Weights of a small GPT-style language model, trained from scratch on English Wikipedia.
Training: a variant of SOAP for these matrices, 624M tokens, 4760 steps.
Each number is 200 + 20 x the weight over its row's rms, rounded and kept within 0 to 999. Layers, rows and columns count from 0. The size before them is the row's rms in percent of the matrix's.

# v: layer 10 attention value, 160x160, rms 0.0881, rows 12-21, columns 0-159
# o: layer 10 attention output (transposed), 160x160, rms 0.154, rows 12-21, columns 0-159
v12,117,181,183,202,203,201,240,211,214,184,202,236,212,172,168,190,235,184,205,212,197,235,198,204,253,186,188,179,198,171,190,211,191,207,194,209,219,226,188,209,185,189,215,227,242,157,203,207,260,204,255,206,212,200,180,182,174,180,179,177,206,227,234,189,175,205,181,214,199,188,205,190,202,213,218,217,200,208,193,169,177,204,183,185,210,196,220,222,208,188,186,195,261,230,220,184,200,212,215,178,176,213,227,191,206,193,195,181,190,231,197,222,209,204,224,188,194,211,185,201,197,222,209,221,207,201,202,186,196,192,193,192,197,213,199,180,202,219,202,199,246,181,170,197,170,227,189,220,208,202,193,220,184,205,213,153,256,201,195,220,228
o12,126,185,198,190,185,194,208,178,192,185,198,207,197,244,187,206,192,205,186,219,190,200,202,182,216,186,190,207,194,191,192,199,213,205,167,210,218,188,205,210,178,167,213,190,198,204,235,201,247,218,226,216,228,185,226,187,188,187,218,211,190,228,198,204,167,194,163,188,229,201,195,211,195,193,244,213,172,205,178,195,239,201,207,195,230,189,179,188,192,203,171,214,185,211,217,146,235,208,220,183,165,216,195,211,210,190,198,197,225,162,210,156,192,192,188,160,191,207,209,185,205,145,216,234,217,199,153,172,190,215,205,191,218,210,196,206,180,243,184,186,202,204,184,134,188,224,196,242,186,185,203,202,198,181,220,190,186,220,219,221,193
v13,116,223,197,227,177,189,205,183,214,175,206,220,186,185,196,202,197,209,220,168,206,227,213,227,190,193,205,191,215,208,241,178,195,254,210,203,227,224,204,193,206,222,174,180,199,176,214,199,213,191,229,205,184,172,191,208,178,199,188,197,204,227,216,172,178,187,193,191,193,208,224,192,208,194,210,172,223,222,190,206,168,221,231,193,163,195,196,232,173,222,218,195,180,184,237,204,234,230,232,179,188,165,175,151,216,202,230,217,167,214,234,235,230,178,210,201,204,199,202,228,213,175,201,200,233,199,190,203,190,192,201,183,199,183,190,162,186,197,191,201,228,187,201,230,182,180,155,233,194,190,202,179,208,198,242,199,183,229,219,235,198
o13,129,185,155,206,191,177,168,225,197,218,204,207,225,239,233,178,155,177,218,148,198,209,193,230,190,210,183,209,195,203,200,193,183,205,182,176,215,216,203,210,201,214,181,207,219,172,218,224,194,196,201,216,194,188,214,197,206,161,174,187,189,223,230,225,186,200,168,203,189,194,203,173,206,195,226,236,190,217,197,190,196,196,202,165,182,224,190,209,228,219,195,233,206,217,202,210,204,212,270,195,168,190,223,191,180,181,217,205,226,234,222,181,184,186,189,185,217,215,221,204,238,184,194,214,216,183,173,187,215,187,209,196,197,211,231,202,194,231,188,175,165,205,211,242,203,176,164,219,211,200,178,193,200,210,224,204,233,211,212,167,180
v14,125,232,227,177,200,228,207,199,212,208,185,214,183,241,219,194,219,222,176,187,199,189,159,160,217,239,213,180,163,198,208,213,206,212,216,195,182,215,211,199,222,220,220,199,197,210,177,225,213,220,185,247,209,168,200,180,196,173,227,179,228,204,229,186,187,186,226,223,180,212,235,196,219,233,180,227,219,212,220,198,207,180,176,200,189,205,189,202,177,215,184,226,186,225,231,190,220,222,213,172,250,206,217,212,187,182,146,215,238,198,215,230,192,216,201,208,181,188,229,233,217,184,197,201,234,194,208,225,209,190,160,192,154,197,213,206,191,203,187,194,191,183,192,197,191,222,212,180,218,194,187,190,194,182,194,239,205,188,187,202,214
o14,129,196,232,191,252,215,200,217,198,213,241,212,206,228,197,202,216,245,207,201,209,180,188,164,191,169,185,180,191,173,186,253,176,192,176,193,208,247,190,183,195,237,192,162,206,160,206,177,212,212,184,208,234,168,183,210,163,161,181,202,187,209,221,198,159,213,200,196,205,190,197,213,164,220,188,205,203,208,197,219,170,183,173,192,211,208,206,231,198,205,190,242,190,198,201,210,208,204,169,211,198,174,198,189,238,222,200,196,208,193,194,195,212,177,205,211,219,237,197,227,205,195,228,195,250,184,219,216,217,208,187,227,196,201,211,194,190,189,204,208,148,202,226,204,215,246,212,181,183,209,206,208,198,187,218,187,188,202,198,190,184
v15,121,240,204,203,194,179,226,217,217,200,229,180,183,180,200,214,189,181,213,174,182,180,186,210,208,224,177,194,205,223,228,219,214,163,200,223,185,190,233,205,189,213,159,161,212,204,186,193,183,191,167,211,197,195,212,200,225,223,188,216,226,204,202,193,195,206,167,185,203,191,213,199,232,212,185,186,205,237,202,207,170,203,218,181,176,195,188,201,234,187,212,196,200,216,212,235,200,188,238,157,196,211,228,174,196,254,201,191,211,176,217,178,188,206,183,214,220,214,193,222,206,229,226,196,173,191,182,206,191,225,193,174,229,193,155,206,205,143,170,211,198,194,179,181,182,220,246,194,184,191,210,196,222,209,260,219,188,201,191,191,199
o15,127,205,200,181,206,175,211,188,238,204,220,219,202,212,198,210,241,172,200,197,208,168,200,192,198,202,139,206,190,207,193,212,176,216,212,215,186,187,225,199,182,187,207,198,187,199,220,194,190,194,182,242,187,184,206,182,233,171,193,205,247,219,216,199,170,206,170,221,176,215,201,210,186,229,199,192,188,204,205,227,198,226,191,229,203,188,184,238,234,179,199,175,204,225,208,227,176,199,215,174,201,224,202,201,179,217,186,194,180,222,213,197,166,207,169,205,213,189,220,214,224,218,215,196,160,209,207,163,196,207,179,215,184,184,217,200,137,151,164,212,166,208,152,217,181,185,206,188,220,197,178,210,194,236,189,184,210,195,189,172,199
v16,114,189,175,211,207,172,240,199,233,194,182,225,193,179,177,214,190,224,196,183,183,190,151,201,227,185,215,235,204,183,186,197,223,206,199,169,201,171,178,206,254,193,179,203,175,202,215,218,204,224,196,188,200,177,178,220,207,228,189,198,232,199,218,211,176,220,214,174,174,188,201,184,167,224,206,195,211,193,199,231,246,197,178,185,202,210,196,227,199,202,182,212,228,206,209,171,207,205,192,172,205,216,222,184,215,189,194,209,223,180,204,166,197,202,216,188,181,173,204,202,185,219,209,204,183,206,192,229,205,244,182,201,187,145,217,208,172,176,187,164,170,189,199,195,169,220,236,183,174,175,176,170,187,207,205,199,152,213,203,196,172
o16,123,217,180,168,233,182,220,197,183,210,184,204,198,216,201,208,217,225,183,201,186,216,173,242,193,203,223,200,198,225,172,225,208,188,211,198,196,243,197,167,203,204,209,194,215,188,228,174,202,200,192,183,213,177,201,177,183,194,194,221,183,189,199,223,181,213,211,180,145,235,214,195,179,201,216,208,179,216,220,278,214,218,197,206,181,229,196,207,197,223,187,175,190,163,222,206,220,217,221,213,202,213,208,201,195,250,205,207,228,190,197,186,230,200,214,190,229,188,211,168,148,182,208,168,179,186,216,191,219,207,209,244,213,185,219,203,171,193,209,181,198,208,185,220,199,197,228,208,166,224,197,199,181,244,184,216,193,195,173,178,197
v17,121,212,206,209,200,195,216,203,212,180,201,201,224,223,160,182,250,187,215,233,225,185,223,210,215,188,221,183,188,238,208,225,218,209,181,223,194,230,205,224,205,171,177,230,247,193,211,173,203,219,185,175,205,200,220,214,186,188,219,208,218,195,203,237,173,203,184,206,196,192,235,215,188,198,223,195,211,207,207,196,185,187,215,160,176,184,164,194,208,174,214,200,230,201,213,187,204,215,218,175,193,215,211,170,176,175,192,222,184,204,174,197,222,225,214,201,212,208,198,198,191,233,193,222,190,206,183,182,194,235,210,173,183,179,171,233,193,162,215,215,230,174,217,258,174,205,234,191,212,201,227,172,234,184,196,175,193,181,179,172,191
o17,125,172,221,208,203,202,185,184,234,200,195,189,213,271,187,206,217,199,205,227,202,173,194,198,237,187,161,194,197,187,241,191,178,187,197,215,224,219,200,208,190,177,193,231,213,203,231,216,196,234,218,224,216,188,202,234,188,211,217,194,203,204,206,219,179,172,209,211,225,167,202,215,205,169,204,214,183,175,206,219,231,152,241,194,183,187,183,200,189,179,211,173,223,191,219,232,195,216,211,190,188,191,171,200,182,225,206,179,220,179,227,246,182,210,198,210,209,217,217,211,217,208,171,222,154,169,188,177,194,215,164,220,209,200,171,219,180,221,184,195,201,184,215,200,202,180,205,228,216,193,217,198,166,209,191,171,222,200,204,232,217
v18,099,219,185,192,215,199,209,225,203,208,206,215,193,209,216,192,176,195,212,206,193,182,185,178,186,192,177,190,214,180,200,253,182,202,208,221,211,158,171,211,157,198,207,218,206,171,192,211,213,182,222,246,212,215,188,184,163,221,208,209,200,201,177,208,177,202,218,220,163,240,181,196,203,191,176,215,175,214,180,195,211,204,160,205,206,226,176,202,204,213,200,207,180,188,210,180,193,169,204,212,222,172,152,197,185,220,202,190,168,175,216,220,170,187,185,158,186,201,201,233,201,190,235,195,201,189,206,226,221,187,220,216,230,180,184,232,176,190,196,209,232,207,245,178,197,168,166,171,224,215,162,219,198,202,177,199,216,171,225,192,220
o18,111,191,195,186,197,165,215,229,202,199,202,208,225,151,230,205,209,205,216,210,196,192,210,189,190,225,215,230,218,173,201,223,198,202,233,181,173,165,187,179,208,206,212,169,200,187,182,194,202,187,206,220,200,197,173,200,194,183,188,194,226,161,169,187,161,225,198,197,228,194,191,204,226,222,147,194,190,178,204,200,190,213,198,224,234,207,196,180,185,213,208,207,200,159,191,236,236,201,185,233,190,183,221,201,193,199,203,219,177,166,199,205,185,177,220,191,174,202,211,144,195,193,222,179,237,211,222,205,197,211,224,164,201,239,155,201,222,226,177,196,173,193,237,176,204,209,198,200,225,194,159,213,190,186,182,215,195,232,204,185,193
v19,122,206,224,225,206,182,204,191,191,157,225,175,204,172,217,230,186,189,207,228,180,214,200,206,213,229,183,189,201,222,229,193,211,162,187,207,173,197,184,212,216,212,188,167,226,196,217,210,213,217,202,208,179,243,202,222,169,210,191,181,188,192,188,225,193,205,190,179,203,185,209,223,210,197,185,177,190,222,219,176,219,193,249,205,170,202,186,184,189,173,216,192,186,223,200,173,241,183,223,198,208,172,199,161,196,175,243,243,191,173,216,225,211,218,200,163,169,184,196,228,163,200,244,160,189,218,182,215,200,213,200,167,192,187,204,181,196,184,195,158,207,207,233,202,207,200,205,212,185,186,191,233,180,193,218,211,174,163,198,205,193
o19,125,174,194,183,230,207,178,195,224,211,222,207,171,197,195,214,217,185,207,225,212,218,182,219,217,194,170,175,210,222,199,182,186,220,196,191,189,221,231,188,204,232,197,198,214,223,201,240,171,207,219,213,200,222,183,212,203,175,215,200,241,196,169,205,184,179,222,194,160,194,183,170,193,188,215,238,172,198,216,210,233,186,211,211,183,221,193,196,204,215,197,223,197,180,186,194,241,203,205,196,189,191,217,175,185,200,227,201,171,181,209,199,190,189,206,181,198,205,208,198,183,236,225,204,176,183,168,218,185,183,221,165,221,181,204,233,214,164,190,199,135,178,203,240,172,212,171,171,240,211,182,232,182,223,186,185,208,210,231,169,219
v20,115,203,215,193,189,212,186,195,209,161,175,237,184,191,187,211,190,206,204,207,188,159,191,191,165,207,187,220,182,229,224,190,197,185,198,234,171,198,220,185,195,223,195,188,232,158,226,211,199,203,192,185,201,232,172,208,187,230,218,200,173,223,173,169,220,198,172,225,222,191,166,233,246,170,204,189,185,216,211,205,196,195,187,191,190,197,182,183,204,198,203,222,214,233,189,167,206,197,207,174,218,195,171,228,211,174,186,197,202,231,211,210,176,190,203,222,191,186,172,238,181,224,164,208,175,197,179,200,201,231,225,210,169,217,235,212,235,187,202,171,170,220,214,172,227,201,221,172,201,185,235,231,210,192,217,182,197,197,187,173,214
o20,128,201,196,229,201,183,189,204,198,185,171,219,207,192,187,206,213,188,217,193,206,177,190,199,229,183,187,173,227,218,225,182,209,210,216,192,189,201,210,191,208,189,190,221,221,175,192,186,215,188,194,193,188,216,207,195,175,236,221,246,209,215,187,202,216,183,204,191,160,219,189,192,208,217,196,188,171,148,214,177,213,202,192,187,211,197,197,195,253,219,196,267,210,205,195,198,180,199,178,211,212,197,209,193,233,224,191,225,187,164,192,215,184,192,179,238,183,150,197,272,199,211,154,163,189,210,246,170,192,212,198,186,181,177,202,220,207,184,161,197,197,191,204,190,194,232,183,199,212,192,217,224,196,203,238,207,208,197,219,176,201
v21,104,199,233,185,176,213,199,207,193,180,215,230,210,195,209,215,224,209,196,190,195,214,215,218,186,195,206,151,233,232,195,223,204,230,160,209,214,194,193,194,182,228,159,215,187,223,211,252,187,174,199,194,199,238,192,180,191,192,195,190,203,179,181,196,239,218,207,208,192,226,213,197,232,209,226,169,215,189,190,226,169,215,217,178,161,220,186,217,204,238,184,182,216,176,176,192,191,213,199,194,189,194,194,179,219,205,237,189,211,219,196,213,225,204,204,174,165,178,234,228,180,216,181,176,204,212,203,237,202,214,187,176,206,150,191,208,209,225,222,207,216,240,191,186,215,152,225,215,197,196,207,201,187,180,213,197,189,237,191,179,209
o21,110,186,147,181,201,176,175,185,230,225,190,179,166,180,243,200,197,218,229,179,213,188,208,191,209,190,175,192,229,217,190,157,205,223,185,169,180,185,225,211,202,209,205,206,247,199,202,218,213,185,218,185,248,224,178,211,202,197,202,173,204,210,215,240,222,174,165,207,176,219,197,194,242,211,203,178,184,210,190,210,193,198,196,210,181,189,206,183,258,206,217,192,222,179,196,241,174,190,216,207,226,214,201,191,235,203,225,212,213,217,201,206,200,209,183,163,212,208,174,204,171,159,162,193,217,195,219,201,219,187,171,193,201,198,190,174,202,217,188,220,217,180,210,210,174,197,203,224,211,189,181,234,198,203,183,185,227,227,187,184,197